{"d_model": 704, "n_head": 11, "vocab_size": 13415, "norm_place": "pre", "parallel_block": false, "init_std_up": 0.0288, "init_std_down": 0.0, "beta2": 0.95, "lr_head": 0.00337, "final_lr_fraction": 0.0, "seq_len": 512, "steps": 8162}
Each number is 50 + 12 x the weight over its row's rms, rounded and kept within 0 to 99. Layers, rows and columns count from 0. The size before them is the row's rms in percent of the matrix's.

# up: layer 7 MLP up, 4224x704, rms 0.0252, rows 3264-3316, columns 192-255
# down: layer 7 MLP down (transposed), 4224x704, rms 0.025, rows 3264-3315, columns 192-255
up3264 111:49 73 50 64 67 59 37 48 65 62 50 63 38 79 55 50 50 52 50 52 52 44 60 39 52 43 67 43 41 24 55 47 33 65 67 57 32 43 66 81 55 60 51 28 46 35 61 57 55 43 37 37 70 59 38 38 53 37 67 48 54 58 48 50
down3264 104:53 60 57 71 77 35 52 39 43 43 55 72 65 61 38 57 55 28 43 52 67 45 68 40 74 60 35 50 49 48 68 35 30 45 49 66 56 48 22 68 56 32 62 43 52 51 52 48 47 48 46 44 40 63 45 51 42 37 43 15 50 69 43 40
up3265 098:29 64 72 69 48 53 47 64 54 63 62 39 58 53 45 38 63 42 45 27 39 29 41 62 40 62 52 58 54 47 40 45 66 61 67 58 40 63 58 69 59 54 41 35 26 64 67 22 58 31 64 35 37 42 57 29 58 49 60 27 48 22 77 43
down3265 100:52 30 37 60 30 60 36 55 38 60 72 76 42 74 27 51 35 41 33 46 66 53 60 36 62 56 43 51 54 70 59 63 71 50 47 47 46 44 64 40 63 45 65 66 23 32 62 59 68 38 65 60 43 90 53 50 64 27 27 40 40 52 45 53
up3266 095:31 75 72 49 38 49 33 38 53 48 28 60 52 45 51 56 49 40 66 59 26 45 72 48 49 54 43 56 54 49 58 48 59 66 44 54 64 65 55 80 49 55 37 44 45 46 59 40 49 37 42 51 57 39 28 65 53 61 46 43 43 40 70 52
down3266 103:24 42 34 36 54 62 48 52 46 56 42 28 60 62 48 43 56 62 50 38 49 46 34 56 55 62 47 48 41 58 37 38 53 51 37 51 49 44 67 72 51 35 45 38 54 59 45 70 44 44 65 53 60 55 50 52 49 46 73 38 49 50 45 20
up3267 100:52 65 58 48 52 53 47 53 41 78 65 41 49 62 54 36 48 53 71 38 56 53 59 61 44 30 46 52 40 52 51 63 72 72 70 55 53 55 59 48 50 37 36 42 71 47 45 44 28 50 66 53 87 60 23 58 61 57 58 24 38 57 62 47
down3267 106:45 71 46 42 42 40 62 50 50 65 67 63 63 49 40 34 53 36 45 44 47 55 66 42 63 52 75 47 47 27 33 32 64 43 47 44 52 66 57 54 68 33 50 72 49 65 59 48 31 63 38 59 50 47 39 61 26 51 47 63 45 37 58 52
up3268 094:70 44 44 82 54 60 39 46 52 62 48 53 59 56 34 45 44 59 40 53 55 63 48 75 58 62 49 33 44 51 78 57 72 75 43 61 52 44 42 51 66 62 45 68 46 65 55 30 71 46 53 31 60 25 55 55 52 56 59 54 61 39 60 50
down3268 092:33 47 42 44 12 47 43 54 49 53 74 40 52 66 66 39 39 56 57 32 60 57 50 34 50 38 46 23 48 52 39 59 46 58 33 73 59 25 56 50 43 28 64 48 61 36 51 57 33 39 23 55 31 47 47 71 40 39 58 38 63 37 50 46
up3269 100:61 57 54 70 51 56 56 49 51 66 51 54 54 38 41 46 68 36 43 68 60 48 58 48 22 52 60 57 52 45 53 50 45 47 36 40 39 51 55 40 44 60 41 14 54 18 58 53 77 51 71 61 32 37 58 44 57 60 65 61 66 72 55 50
down3269 096:49 17 39 63 49 61 48 63 41 57 48 51 56 51 31 52 51 47 66 54 71 64 55 44 62 31 39 46 37 66 63 50 35 45 54 49 33 72 44 53 61 56 53 36 44 75 10 47 17 42 36 59 57 62 57 59 51 52 48 52 47 44 50 50
up3270 109:47 57 47 54 52 52 26 99 62 48 61 38 35 67 70 48 36 49 10 56 50 36 66 57 73 32 51 49 36 26 46 47 49 59 30 62 42 61 62 65 37 60 52 30 52 44 45 44 52 16 44 59 62 28 33 51 33 70 52 49 49 43 39 51
down3270 100:49 68 54 48 44 37 31 43 54 50 36 51 54 48 59 51 55 57 28 40 47 42 47 61 50 46 47 69 40 59 65 36 48 49 47 71 54 47 43 66 59 65 52 55 70 33 49 64 47 26 50 63 27 40 36 56 44 52 17 61 49 54 53 34
up3271 098:33 48 61 48 25 50 43 30 57 52 19 52 50 50 48 54 59 46 32 42 43 51 55 61 61 41 70 43 19 54 58 66 64 68 25 25 59 51 49 62 65 60 46 34 65 37 57 61 56 40 55 40 65 45 38 49 49 38 62 41 70 52 52 64
down3271 082:51 24 52 44 36 57 49 54 65 45 33 45 61 61 59 39 48 69 32 51 72 62 56 40 80 53 57 53 39 61 36 41 49 38 44 42 49 46 52 65 55 48 33 41 48 46 53 48 45 39 46 44 45 52 55 67 51 62 49 60 56 56 31 54
up3272 113:51 64 69 65 53 69 52 58 46 57 46 51 74 48 53 52 70 64 41 75 50 51 47 63 52 36 52 55 44 44 47 47 57 47 42 55 67 59 58 70 69 60 63 38 19 30 22 37 73 36 70 65 55 63 53 57 38 42 48 42 43 58 58 50
down3272 106:52 51 68 38 50 66 62 36 49 50 37 59 50 54 63 23 54 33 47 72 55 44 67 62 64 58 55 46 41 37 66 56 35 66 42 43 68 53 59 54 47 45 48 43 44 62 61 38 40 36 56 41 62 39 50 60 40 30 43 65 37 70 52 48
up3273 103:37 60 36 52 72 60 40 57 48 49 64 36 62 56 54 23 52 38 55 53 75 50 40 66 53 22 41 51 54 62 58 64 17 77 47 48 23 46 67 53 50 50 39 38 50 50 45 39 42 45 51 47 42 38 63 52 29 54 32 29 51 56 53 52
down3273 107:53 52 43 49 73 45 51 63 37 33 50 50 47 55 64 44 49 44 52 69 57 37 63 46 43 91 54 61 34 60 58 56 43 60 47 59 34 63 40 54 64 70 36 50 59 50 50 55 57 33 71 61 49 62 62 46 64 33 75 43 74 49 72 56
up3274 116:56 44 51 44 53 57 49 55 48 64 42 31 43 56 56 52 45 53 59 52 20 50 44 39 25 59 53 67 71 50 55 78 70 57 34 58 52 50 51 74 71 34 55 56 53 55 42 50 58 55 62 51 45 35 37 53 35 52 50 50 58 43 51 59
down3274 100:53 38 50 42 62 51 51 48 63 51 45 49 23 61 51 69 71 46 57 61 21 35 40 59 34 64 58 62 50 47 46 43 42 56 48 67 67 50 46 56 60 19 55 53 61 51 47 48 42 48 63 62 59 51 37 54 38 62 52 58 50 38 47 39
up3275 102:67 63 41 67 73 74 48 56 24 48 55 31 51 66 56 50 37 49 62 64 66 47 51 55 34 57 51 58 47 42 70 50 43 33 60 42 39 55 53 38 46 43 43 38 29 52 54 48 45 37 50 55 38 36 30 51 47 48 55 70 43 59 45 49
down3275 107:56 53 53 46 47 37 48 58 58 51 42 45 51 68 45 57 40 44 40 44 62 56 53 59 43 69 37 38 57 56 40 61 85 72 45 37 48 51 37 55 66 66 43 62 50 55 61 50 21 44 45 34 55 50 82 39 46 73 42 44 59 55 50 48
up3276 090:61 66 46 31 50 36 49 65 26 57 57 47 76 57 51 53 62 33 49 46 48 52 44 67 60 38 48 37 59 45 54 58 48 44 60 54 51 44 75 41 43 40 49 40 56 58 61 54 43 48 73 57 69 45 35 50 52 78 56 37 40 45 50 50
down3276 100:52 53 52 40 28 61 30 53 40 47 48 55 72 56 64 37 39 69 62 36 40 50 53 44 44 37 33 49 63 71 54 58 53 41 47 53 69 57 46 53 61 55 53 52 59 79 48 64 20 45 62 42 58 38 58 54 55 27 50 55 49 51 59 58
up3277 097:37 42 56 53 37 73 51 69 35 52 59 46 59 59 65 53 53 37 46 43 45 42 45 62 58 54 47 46 39 69 49 46 47 50 50 59 25 24 45 60 48 54 37 67 38 38 42 29 62 55 57 39 44 64 33 41 36 45 55 39 74 62 51 58
down3277 101:43 47 56 47 51 44 42 31 68 44 46 56 68 64 63 33 46 39 61 38 63 45 49 42 45 35 63 39 45 67 57 29 40 57 54 30 61 63 71 49 49 47 63 71 42 67 51 52 57 55 48 48 51 68 68 69 53 37 48 63 54 57 34 46
up3278 095:27 54 58 36 39 58 59 64 50 49 47 61 63 55 69 57 71 40 43 41 56 31 37 37 52 43 69 49 44 44 43 60 48 21 41 45 31 50 54 41 32 54 64 42 69 61 52 34 70 64 57 52 64 60 53 40 23 49 58 44 54 41 46 76
down3278 098:60 47 68 55 61 37 58 44 62 57 26 62 48 47 67 45 37 63 44 77 64 60 64 45 27 66 33 43 68 53 35 31 58 71 60 58 36 43 47 54 41 53 38 60 50 36 50 69 42 57 56 46 45 53 50 54 56 55 48 51 43 58 54 47
up3279 112:64 54 33 48 42 54 50 49 62 38 37 55 58 55 53 59 59 55 55 35 36 51 50 34 64 46 56 56 60 56 40 44 70 27 56 49 53 47 50 54 53 57 50 70 47 56 51 36 35 48 74 55 63 46 38 66 66 57 70 41 48 43 52 51
down3279 129:52 34 29 41 75 48 40 46 50 48 46 48 56 55 30 71 53 63 23 63 41 58 28 64 61 54 63 40 44 31 58 63 34 56 64 60 61 52 70 64 35 66 47 59 48 62 31 53 73 49 67 54 16 55 51 39 36 49 43 58 40 40 43 42
up3280 104:42 48 35 32 30 66 53 53 74 53 62 34 61 49 50 26 46 20 57 52 65 55 67 37 54 42 26 48 31 27 64 51 49 72 32 43 45 53 81 62 66 47 53 37 63 54 56 43 43 31 48 54 23 69 68 26 37 36 73 50 63 60 48 47
down3280 101:63 38 41 61 54 40 47 60 48 57 46 35 66 52 43 50 46 62 50 60 50 61 40 54 49 29 30 34 48 51 50 49 61 69 48 13 45 36 40 49 56 25 48 27 28 49 28 48 65 42 56 28 55 44 51 38 62 35 33 48 59 72 71 62
up3281 099:33 57 44 50 62 39 37 49 34 55 46 30 62 22 36 36 57 55 58 57 51 48 36 40 44 46 70 81 63 69 47 50 47 61 70 51 54 38 60 46 41 46 47 54 53 47 71 53 76 63 59 77 63 45 68 55 31 84 46 57 57 59 38 67
down3281 093:54 79 47 24 46 62 37 62 82 24 59 66 46 44 71 44 47 17 20 55 42 35 65 47 46 48 54 48 53 34 15 49 46 62 64 51 38 72 39 42 54 50 53 43 63 30 42 36 13 47 40 41 36 69 43 65 55 52 41 32 59 55 64 53
up3282 105:35 47 53 59 41 48 35 57 56 56 40 64 50 61 34 50 37 54 55 49 56 50 52 47 36 47 40 53 52 46 46 64 54 66 42 50 65 37 49 53 72 67 56 49 58 56 45 67 40 50 68 66 42 42 47 57 52 61 68 56 34 58 64 66
down3282 103:58 62 39 73 50 55 58 44 46 45 39 55 59 49 57 58 51 42 69 47 50 30 74 60 83 31 41 63 75 37 54 43 56 50 34 45 59 52 43 51 50 39 52 57 31 66 60 31 67 55 52 48 47 34 67 63 34 56 60 52 37 45 38 39
up3283 103:46 53 46 47 55 65 38 39 33 54 49 41 44 63 77 56 68 43 64 42 51 39 50 43 40 40 44 55 57 49 46 38 35 51 49 55 27 48 57 76 51 52 48 51 40 63 28 52 63 55 48 83 63 60 25 48 39 31 44 32 73 62 39 55
down3283 101:75 39 51 62 41 55 37 43 64 40 49 49 55 68 51 76 48 47 32 39 61 55 63 57 38 59 54 48 22 46 56 43 51 50 22 48 49 52 70 46 50 45 43 53 36 40 65 36 32 49 62 64 48 54 58 49 81 37 31 46 62 29 44 36
up3284 094:69 48 46 57 39 66 45 60 41 53 59 49 65 63 62 34 56 57 67 46 47 63 65 39 43 55 56 70 62 58 40 30 65 54 41 52 46 63 53 35 52 44 41 56 35 48 35 39 46 39 77 50 44 49 50 34 42 45 55 54 41 29 46 32
down3284 104:53 44 46 45 70 70 46 53 59 56 39 65 70 50 40 50 41 32 62 62 61 61 50 42 32 62 31 45 48 44 52 46 60 46 41 56 45 47 50 39 48 45 45 66 61 34 50 43 64 49 35 53 30 49 40 43 45 66 54 73 80 50 50 37
up3285 107:71 70 59 36 79 60 57 61 58 51 50 43 53 40 70 79 68 65 39 09 71 50 16 65 70 35 29 50 43 28 43 44 41 67 41 42 39 41 44 44 53 46 58 49 51 28 42 49 53 48 38 54 57 30 41 72 38 53 46 47 72 37 66 57
down3285 105:63 47 73 18 42 43 43 52 46 56 48 54 27 51 43 55 58 43 65 55 37 42 39 66 41 53 54 64 54 48 51 48 66 38 58 35 43 41 46 73 40 34 63 50 55 38 70 41 39 51 35 48 34 27 46 61 52 57 65 51 47 41 53 44
up3286 091:48 53 59 52 46 37 51 65 37 52 54 36 44 67 59 47 62 60 31 58 48 34 49 64 60 50 55 67 67 44 53 52 51 63 37 40 62 35 49 63 53 30 35 64 60 76 31 61 61 35 68 70 43 42 50 47 64 32 43 43 71 57 57 61
down3286 098:28 60 56 46 72 15 53 48 66 48 49 61 60 38 24 65 60 37 53 43 53 42 43 41 41 25 49 56 39 45 38 60 57 54 59 27 26 62 50 70 44 38 31 39 46 42 49 35 38 55 29 47 49 48 64 47 51 68 50 53 58 32 41 57
up3287 098:35 41 41 71 38 43 43 43 55 42 70 48 49 25 47 66 62 48 38 44 35 58 43 44 53 57 32 46 60 42 42 36 49 78 25 41 38 60 69 46 53 39 47 36 39 53 32 69 58 50 40 41 58 55 42 54 56 55 41 34 61 46 44 51
down3287 103:31 50 65 31 45 61 42 63 48 46 66 44 58 14 13 27 45 46 38 55 57 76 61 33 26 61 24 42 40 50 36 53 49 66 63 61 49 40 48 52 44 52 27 42 62 82 74 42 54 32 55 38 57 51 61 51 35 46 58 30 46 51 43 46
up3288 085:19 55 36 40 40 84 52 48 43 63 76 18 38 37 35 57 41 52 55 57 34 36 44 74 63 48 49 57 46 60 33 33 57 53 45 28 71 49 48 50 69 47 56 42 45 46 33 43 58 50 69 53 47 11 49 54 43 54 52 61 34 46 26 46
down3288 091:63 20 41 57 61 49 59 51 60 73 52 74 58 33 34 50 50 42 46 60 57 53 55 52 55 43 35 42 41 49 45 64 59 42 32 55 47 49 62 43 52 36 45 51 45 69 54 46 35 61 38 40 62 71 50 39 65 57 69 40 41 76 45 54
up3289 108:47 61 37 52 50 62 43 45 39 60 35 50 55 58 50 50 38 67 63 46 64 43 70 24 67 54 55 68 31 39 53 58 52 50 62 47 34 41 54 50 56 61 14 42 55 33 57 53 32 51 55 67 45 38 62 70 53 66 46 58 46 51 43 62
down3289 103:33 44 64 54 67 41 64 60 54 58 29 39 05 38 55 37 58 21 39 49 60 47 42 29 58 62 32 65 50 65 36 71 39 43 48 45 30 73 31 46 40 57 49 46 44 56 39 39 58 42 47 54 67 34 54 53 41 47 65 35 70 41 34 64
up3290 103:41 75 59 49 43 51 55 35 30 42 46 59 50 59 40 41 52 56 53 47 44 53 54 46 45 45 42 75 65 65 52 45 40 57 65 39 40 76 51 61 64 49 38 32 64 40 69 68 41 50 66 37 29 51 47 35 37 64 64 38 42 67 37 56
down3290 099:49 60 55 50 88 55 50 80 58 50 35 44 68 57 49 72 56 65 50 64 47 35 43 51 58 58 63 36 54 39 67 74 34 51 49 46 25 54 64 38 17 49 36 65 54 53 40 44 57 44 34 43 68 59 58 54 57 53 32 75 42 46 39 53
up3291 087:30 47 36 57 62 60 36 51 56 47 46 63 46 63 61 50 41 51 56 50 51 38 58 59 57 50 70 38 48 60 47 26 50 50 28 48 24 69 51 71 64 50 60 48 64 53 49 55 59 54 49 51 52 56 48 29 39 52 87 70 48 47 47 46
down3291 086:50 41 43 43 52 36 58 48 37 73 55 28 70 59 42 45 59 33 54 44 57 41 53 59 49 30 50 47 38 39 60 58 29 48 53 62 51 51 50 58 45 32 56 43 40 44 55 68 43 44 64 64 56 56 55 58 58 39 48 52 56 59 35 63
up3292 108:52 49 29 49 71 69 32 59 52 45 48 53 49 53 60 54 51 65 37 58 51 70 38 43 45 38 43 35 69 45 63 41 51 77 53 56 51 50 47 58 67 54 39 58 63 53 62 58 51 55 59 52 44 45 57 36 52 56 63 48 69 74 32 48
down3292 104:46 71 41 47 69 56 59 77 59 55 65 45 40 49 45 60 55 38 40 42 39 57 54 41 57 29 48 51 58 53 66 44 46 58 41 66 65 50 24 52 66 62 42 53 51 49 47 65 49 67 47 45 47 63 48 42 54 67 47 56 68 83 63 61
up3293 101:49 58 45 42 47 46 56 49 64 57 42 46 44 41 60 53 31 25 69 38 58 51 38 62 50 56 53 47 25 27 67 49 54 57 59 52 71 50 46 30 68 63 48 47 71 38 42 39 41 64 62 68 53 27 47 37 53 44 67 48 66 75 44 71
down3293 092:50 37 56 44 41 52 57 67 41 45 68 78 51 48 66 62 48 33 50 76 53 36 56 51 48 52 69 57 65 45 62 52 52 57 76 45 59 17 43 36 52 46 65 74 50 62 57 60 45 25 38 50 51 66 42 50 58 41 70 35 48 33 54 40
up3294 103:49 56 60 75 54 57 43 54 44 55 49 26 50 52 52 51 58 54 52 65 48 55 39 64 55 70 49 71 69 60 54 39 22 48 46 30 36 54 66 67 43 54 63 27 34 43 71 37 61 44 58 45 32 54 39 47 59 52 48 49 46 31 83 37
down3294 100:34 58 58 37 45 51 44 49 36 78 59 45 50 53 47 33 46 62 47 38 61 58 46 51 57 82 47 32 49 50 30 43 49 50 65 48 57 58 49 50 49 39 54 60 51 38 53 55 75 38 60 44 48 38 47 35 59 41 68 55 67 69 66 55
up3295 101:43 69 29 54 47 51 42 61 34 44 38 58 41 56 42 51 53 39 50 49 46 38 47 36 34 57 52 73 63 51 78 60 33 78 63 34 64 28 76 63 68 35 52 39 44 45 61 21 56 49 71 56 56 62 48 41 32 41 54 61 65 50 72 64
down3295 104:51 60 44 46 46 53 56 44 37 55 53 64 63 41 42 38 57 52 34 49 56 37 47 54 32 56 57 16 67 63 40 80 32 71 42 75 30 69 73 67 59 79 47 43 60 22 53 52 47 36 32 46 52 47 40 54 27 51 54 43 54 38 51 41
up3296 108:49 56 54 49 69 55 46 48 17 39 45 40 62 65 57 37 39 44 46 59 48 47 55 44 57 35 65 53 65 51 52 48 50 39 61 45 26 54 49 64 54 34 43 44 64 54 67 40 47 44 49 54 55 44 46 58 58 61 54 43 56 45 49 93
down3296 108:42 47 62 48 51 25 52 48 90 43 44 55 49 41 48 24 46 57 45 49 47 55 47 54 47 32 45 55 53 40 34 33 44 52 44 72 47 55 53 66 48 53 50 44 50 23 60 47 16 40 62 63 57 61 50 52 56 15 46 58 68 35 40 58
up3297 097:44 44 52 40 59 54 39 44 61 81 48 53 51 37 46 66 40 59 44 50 66 42 57 40 48 32 37 49 43 39 44 58 32 34 34 40 35 59 53 54 61 61 62 65 47 38 75 47 54 55 44 67 41 65 54 54 49 49 68 35 55 57 34 59
down3297 099:44 54 55 47 60 49 48 34 52 57 56 49 39 35 52 49 42 50 38 44 52 57 28 69 44 57 39 54 58 45 50 72 45 33 43 39 27 48 70 52 44 30 37 34 56 23 47 50 38 56 35 50 42 61 45 41 61 47 63 44 46 45 41 33
up3298 101:54 60 50 47 49 54 43 54 66 66 51 34 53 42 49 40 32 69 52 47 43 20 50 43 50 61 52 24 66 25 58 42 49 54 41 48 58 59 31 47 48 54 44 60 38 39 51 50 52 52 63 54 72 52 41 37 44 53 31 27 50 46 50 64
down3298 106:82 44 44 49 46 30 65 50 45 57 51 43 53 56 76 52 41 23 45 49 44 60 54 57 66 52 47 49 46 47 51 58 57 53 42 44 33 43 51 43 55 44 58 29 41 52 64 21 42 40 41 49 15 44 30 41 36 41 78 47 66 46 48 40
up3299 092:62 52 43 61 58 47 37 59 53 34 52 42 41 60 51 67 44 25 36 58 57 38 50 41 35 46 42 62 20 45 42 57 48 33 48 42 46 32 41 52 46 68 38 55 68 70 55 40 44 47 65 61 75 42 36 45 50 60 57 53 65 61 25 45
down3299 091:46 16 29 54 58 45 23 60 45 42 58 38 64 52 41 46 28 66 39 51 58 35 45 58 57 80 53 56 69 53 44 49 52 48 55 50 47 32 46 35 49 36 70 50 22 35 60 51 32 52 56 46 72 48 69 14 67 57 38 63 40 28 49 42
up3300 099:63 69 45 79 63 56 54 47 61 40 55 39 52 48 44 56 37 57 58 52 55 48 63 33 55 41 47 41 44 32 90 34 39 36 43 45 54 51 54 45 59 47 56 46 50 31 48 40 37 42 48 56 47 61 44 52 37 43 49 45 48 52 55 61
down3300 100:50 26 37 58 55 55 88 54 37 60 47 68 45 51 42 47 45 56 72 42 63 65 52 23 42 41 35 49 46 49 60 36 66 54 39 59 55 50 56 36 66 19 38 43 76 37 48 33 41 44 34 43 36 67 51 63 56 56 36 46 51 24 52 52
up3301 109:45 53 46 88 53 48 53 62 43 60 39 40 72 61 30 43 44 46 35 59 28 43 53 45 22 60 68 58 60 36 35 53 63 65 39 43 67 42 55 76 48 66 47 16 27 43 40 47 70 37 61 41 59 51 50 39 69 28 60 55 47 62 39 43
down3301 104:49 54 69 40 38 50 41 45 54 59 33 44 61 49 35 46 65 51 51 65 53 71 56 62 53 64 50 67 52 49 64 34 46 41 62 48 65 21 32 43 63 48 50 47 43 51 39 54 53 48 41 45 55 59 70 60 53 61 62 46 35 57 46 46
up3302 102:55 60 46 47 60 52 40 55 59 42 56 59 66 56 68 49 42 49 53 42 68 49 41 57 82 04 61 60 46 41 68 51 20 29 56 37 34 42 59 48 45 33 46 49 48 76 71 28 38 31 47 47 45 63 57 55 25 66 50 25 51 56 45 50
down3302 094:56 56 42 51 43 35 16 53 50 31 62 45 47 82 44 50 70 38 50 49 46 40 48 72 41 51 33 61 65 40 42 56 53 56 52 59 54 58 53 59 26 46 40 36 46 37 21 52 57 63 56 48 32 41 34 32 25 51 57 47 43 67 35 34
up3303 088:49 37 79 43 47 69 55 32 49 46 57 53 52 42 63 58 62 53 46 54 49 43 48 33 27 61 42 42 54 47 56 64 67 59 41 45 52 52 50 44 50 57 27 54 45 55 68 53 31 55 46 55 38 35 51 51 45 59 66 52 39 76 37 49
down3303 093:65 58 50 37 62 79 48 19 38 52 59 63 46 46 31 80 53 41 74 64 55 61 41 56 51 43 60 48 47 30 75 42 64 60 58 45 54 27 52 48 56 47 81 66 47 41 53 39 72 48 50 61 62 71 61 46 59 42 44 58 47 27 53 42
up3304 105:53 48 40 48 39 59 37 41 45 42 79 52 32 39 53 56 36 19 76 46 64 59 46 39 51 55 52 80 40 60 78 54 61 43 47 41 32 55 53 69 63 51 53 70 18 47 40 54 32 46 36 30 36 53 54 39 45 29 48 63 46 49 48 50
down3304 096:59 50 48 41 63 55 69 61 33 41 58 65 53 41 47 24 57 44 71 20 48 45 54 56 32 54 50 64 61 47 62 54 46 34 49 41 55 54 61 38 38 47 51 51 45 59 56 58 34 47 54 43 46 47 48 50 50 52 42 41 61 44 27 60
up3305 102:46 51 63 55 44 49 50 42 73 76 31 41 60 70 52 53 59 46 31 31 49 61 44 32 58 53 57 67 46 42 40 60 58 29 28 33 43 61 52 52 40 69 42 59 39 29 56 36 56 59 46 64 57 47 36 44 28 72 59 60 28 59 34 75
down3305 101:38 57 46 66 57 41 49 60 61 43 34 37 56 46 46 52 37 41 52 43 39 82 42 58 64 45 47 42 57 48 48 54 57 58 70 48 30 61 54 64 63 61 66 45 48 52 41 65 39 57 80 41 35 46 45 67 57 48 62 45 64 47 45 54
up3306 104:25 57 35 58 33 68 63 55 58 55 48 47 51 76 44 36 43 30 44 40 51 63 64 38 36 46 51 69 45 64 53 46 56 51 62 59 48 66 78 46 62 49 36 64 28 60 43 54 50 37 59 49 34 41 32 31 34 57 54 56 57 46 78 46
down3306 098:41 54 85 60 62 35 39 50 37 48 56 46 72 31 35 41 67 38 42 56 68 80 71 47 59 54 54 57 60 50 27 60 38 41 32 37 52 66 48 60 37 49 45 68 51 43 32 53 44 41 49 48 47 59 70 54 68 60 34 51 60 55 47 43
up3307 094:52 52 65 52 21 48 39 45 52 57 29 67 40 37 52 72 52 44 45 63 41 37 58 70 61 59 41 54 30 49 40 49 44 38 48 64 61 66 33 54 57 58 50 43 37 67 46 60 38 49 37 53 52 39 55 43 59 48 41 25 55 36 31 45
down3307 092:36 66 51 54 27 70 26 52 46 29 55 36 34 52 72 29 64 41 60 48 38 73 56 42 59 46 43 58 54 62 56 46 45 66 50 41 47 44 58 74 38 49 61 59 42 49 37 63 42 63 78 62 48 68 39 40 42 45 55 33 49 40 46 78
up3308 097:49 57 31 51 61 51 58 37 42 68 46 56 76 45 53 49 20 65 30 44 63 65 55 68 26 51 36 49 47 58 63 51 38 55 41 38 35 49 55 35 45 49 40 33 50 51 61 51 33 55 50 52 65 72 42 60 39 43 40 63 69 52 46 50
down3308 103:34 60 34 56 57 44 66 47 34 30 42 36 47 48 34 50 61 51 60 58 43 46 56 29 68 25 65 61 38 45 41 64 46 26 47 43 39 51 23 48 46 43 63 70 62 50 47 47 37 57 51 52 43 41 43 35 48 51 66 39 44 55 38 61
up3309 110:44 48 42 48 34 48 31 48 28 38 38 32 54 63 59 53 47 53 50 72 66 40 51 69 71 51 47 55 69 75 59 82 41 62 45 48 34 40 60 60 53 42 52 36 64 56 51 43 43 66 48 54 72 40 57 45 52 53 47 38 45 55 48 60
down3309 110:35 55 84 48 52 26 47 58 73 58 59 42 72 88 32 51 37 48 63 53 41 40 35 47 66 58 52 68 53 39 41 60 36 38 60 27 69 59 67 43 56 52 52 50 59 72 44 50 41 42 36 38 57 49 55 37 63 48 50 56 36 42 76 42
up3310 102:41 53 54 34 55 46 51 44 41 69 56 57 30 34 57 54 41 61 33 55 29 41 46 47 54 50 57 48 27 56 42 62 45 51 36 42 58 65 56 61 42 33 67 66 48 44 55 59 61 57 67 35 34 51 40 45 48 26 57 55 52 43 47 50
down3310 104:35 65 57 42 31 61 24 31 59 69 40 49 60 60 58 79 49 37 66 35 54 72 41 46 69 39 32 45 59 42 36 51 51 65 48 52 60 65 56 54 39 63 25 36 33 57 61 50 17 49 48 35 49 42 67 54 45 70 47 40 46 73 48 46
up3311 104:65 89 49 41 44 25 49 45 59 67 52 52 53 49 37 46 65 23 58 49 58 49 43 59 58 66 57 67 58 52 62 63 39 61 19 44 66 53 50 49 40 30 32 61 61 54 40 49 40 41 66 42 49 60 44 61 48 52 64 27 66 34 38 33
down3311 102:39 43 40 45 59 21 59 51 25 42 68 47 56 36 49 36 53 61 64 48 54 59 50 51 41 45 57 52 57 53 57 39 44 41 73 74 49 64 43 69 51 46 38 45 45 46 41 58 39 38 35 52 40 51 59 60 45 63 44 45 59 48 32 67
up3312 097:40 61 44 28 56 59 54 45 68 51 36 30 43 65 63 38 71 36 54 54 70 58 37 52 38 55 27 50 49 16 35 43 71 59 51 54 51 56 53 49 47 44 62 21 52 39 70 45 59 45 66 53 42 41 32 40 37 48 55 45 42 91 28 54
down3312 101:49 56 53 55 34 57 22 42 46 63 48 57 47 52 50 37 46 55 50 40 65 45 49 41 48 67 55 39 39 54 45 64 32 67 66 55 29 56 53 59 58 48 51 49 32 41 61 61 77 51 33 48 36 35 54 24 46 54 65 72 59 59 57 44
up3313 117:59 60 49 53 57 47 46 60 58 52 47 46 39 68 59 31 42 32 51 39 52 61 48 34 36 32 57 74 42 44 53 56 41 33 49 36 48 40 43 55 44 51 38 57 46 51 62 38 55 39 47 57 58 33 57 40 47 51 64 56 54 45 53 63
down3313 124:44 35 54 56 56 54 38 65 65 67 63 52 77 76 44 74 45 55 57 38 49 44 53 30 53 52 56 50 47 54 55 56 34 55 60 62 59 73 39 50 46 60 59 63 36 42 55 34 57 34 49 28 24 30 49 48 52 44 44 47 51 49 52 54
up3314 091:40 36 45 49 25 53 31 47 43 62 67 52 79 48 54 50 66 49 30 43 50 25 33 41 11 49 56 34 54 33 52 63 63 51 37 47 28 56 58 61 66 60 32 54 45 45 43 54 48 55 68 34 50 57 35 47 14 65 62 45 58 61 38 59
down3314 086:29 42 44 37 56 61 39 53 37 58 45 50 42 42 57 59 68 55 73 39 50 73 88 41 64 46 39 67 39 59 58 47 44 34 51 51 47 57 28 52 42 31 66 47 60 55 62 39 60 43 49 65 79 43 51 51 55 47 54 54 69 58 56 63
up3315 097:45 55 43 40 47 58 38 52 59 59 55 45 41 39 47 64 53 44 35 35 58 52 59 60 67 58 29 63 44 53 19 52 35 37 49 57 54 45 56 55 42 42 62 58 52 55 46 11 63 52 49 59 50 39 48 43 19 72 57 42 43 44 58 59
down3315 104:25 61 38 55 62 47 58 37 53 63 54 44 38 52 37 42 45 50 66 54 48 59 72 80 70 61 60 63 59 59 51 60 51 39 58 46 61 58 55 56 40 46 57 37 63 30 61 40 48 41 67 36 60 57 62 52 34 58 57 23 60 48 53 73
up3316 100:47 65 55 50 65 70 46 44 51 52 64 35 41 51 34 56 53 38 29 45 29 42 48 50 29 41 67 65 59 67 37 41 45 25 46 36 64 33 42 47 56 31 42 43 42 39 47 44 37 56 60 52 43 41 35 46 56 50 46 36 42 57 49 46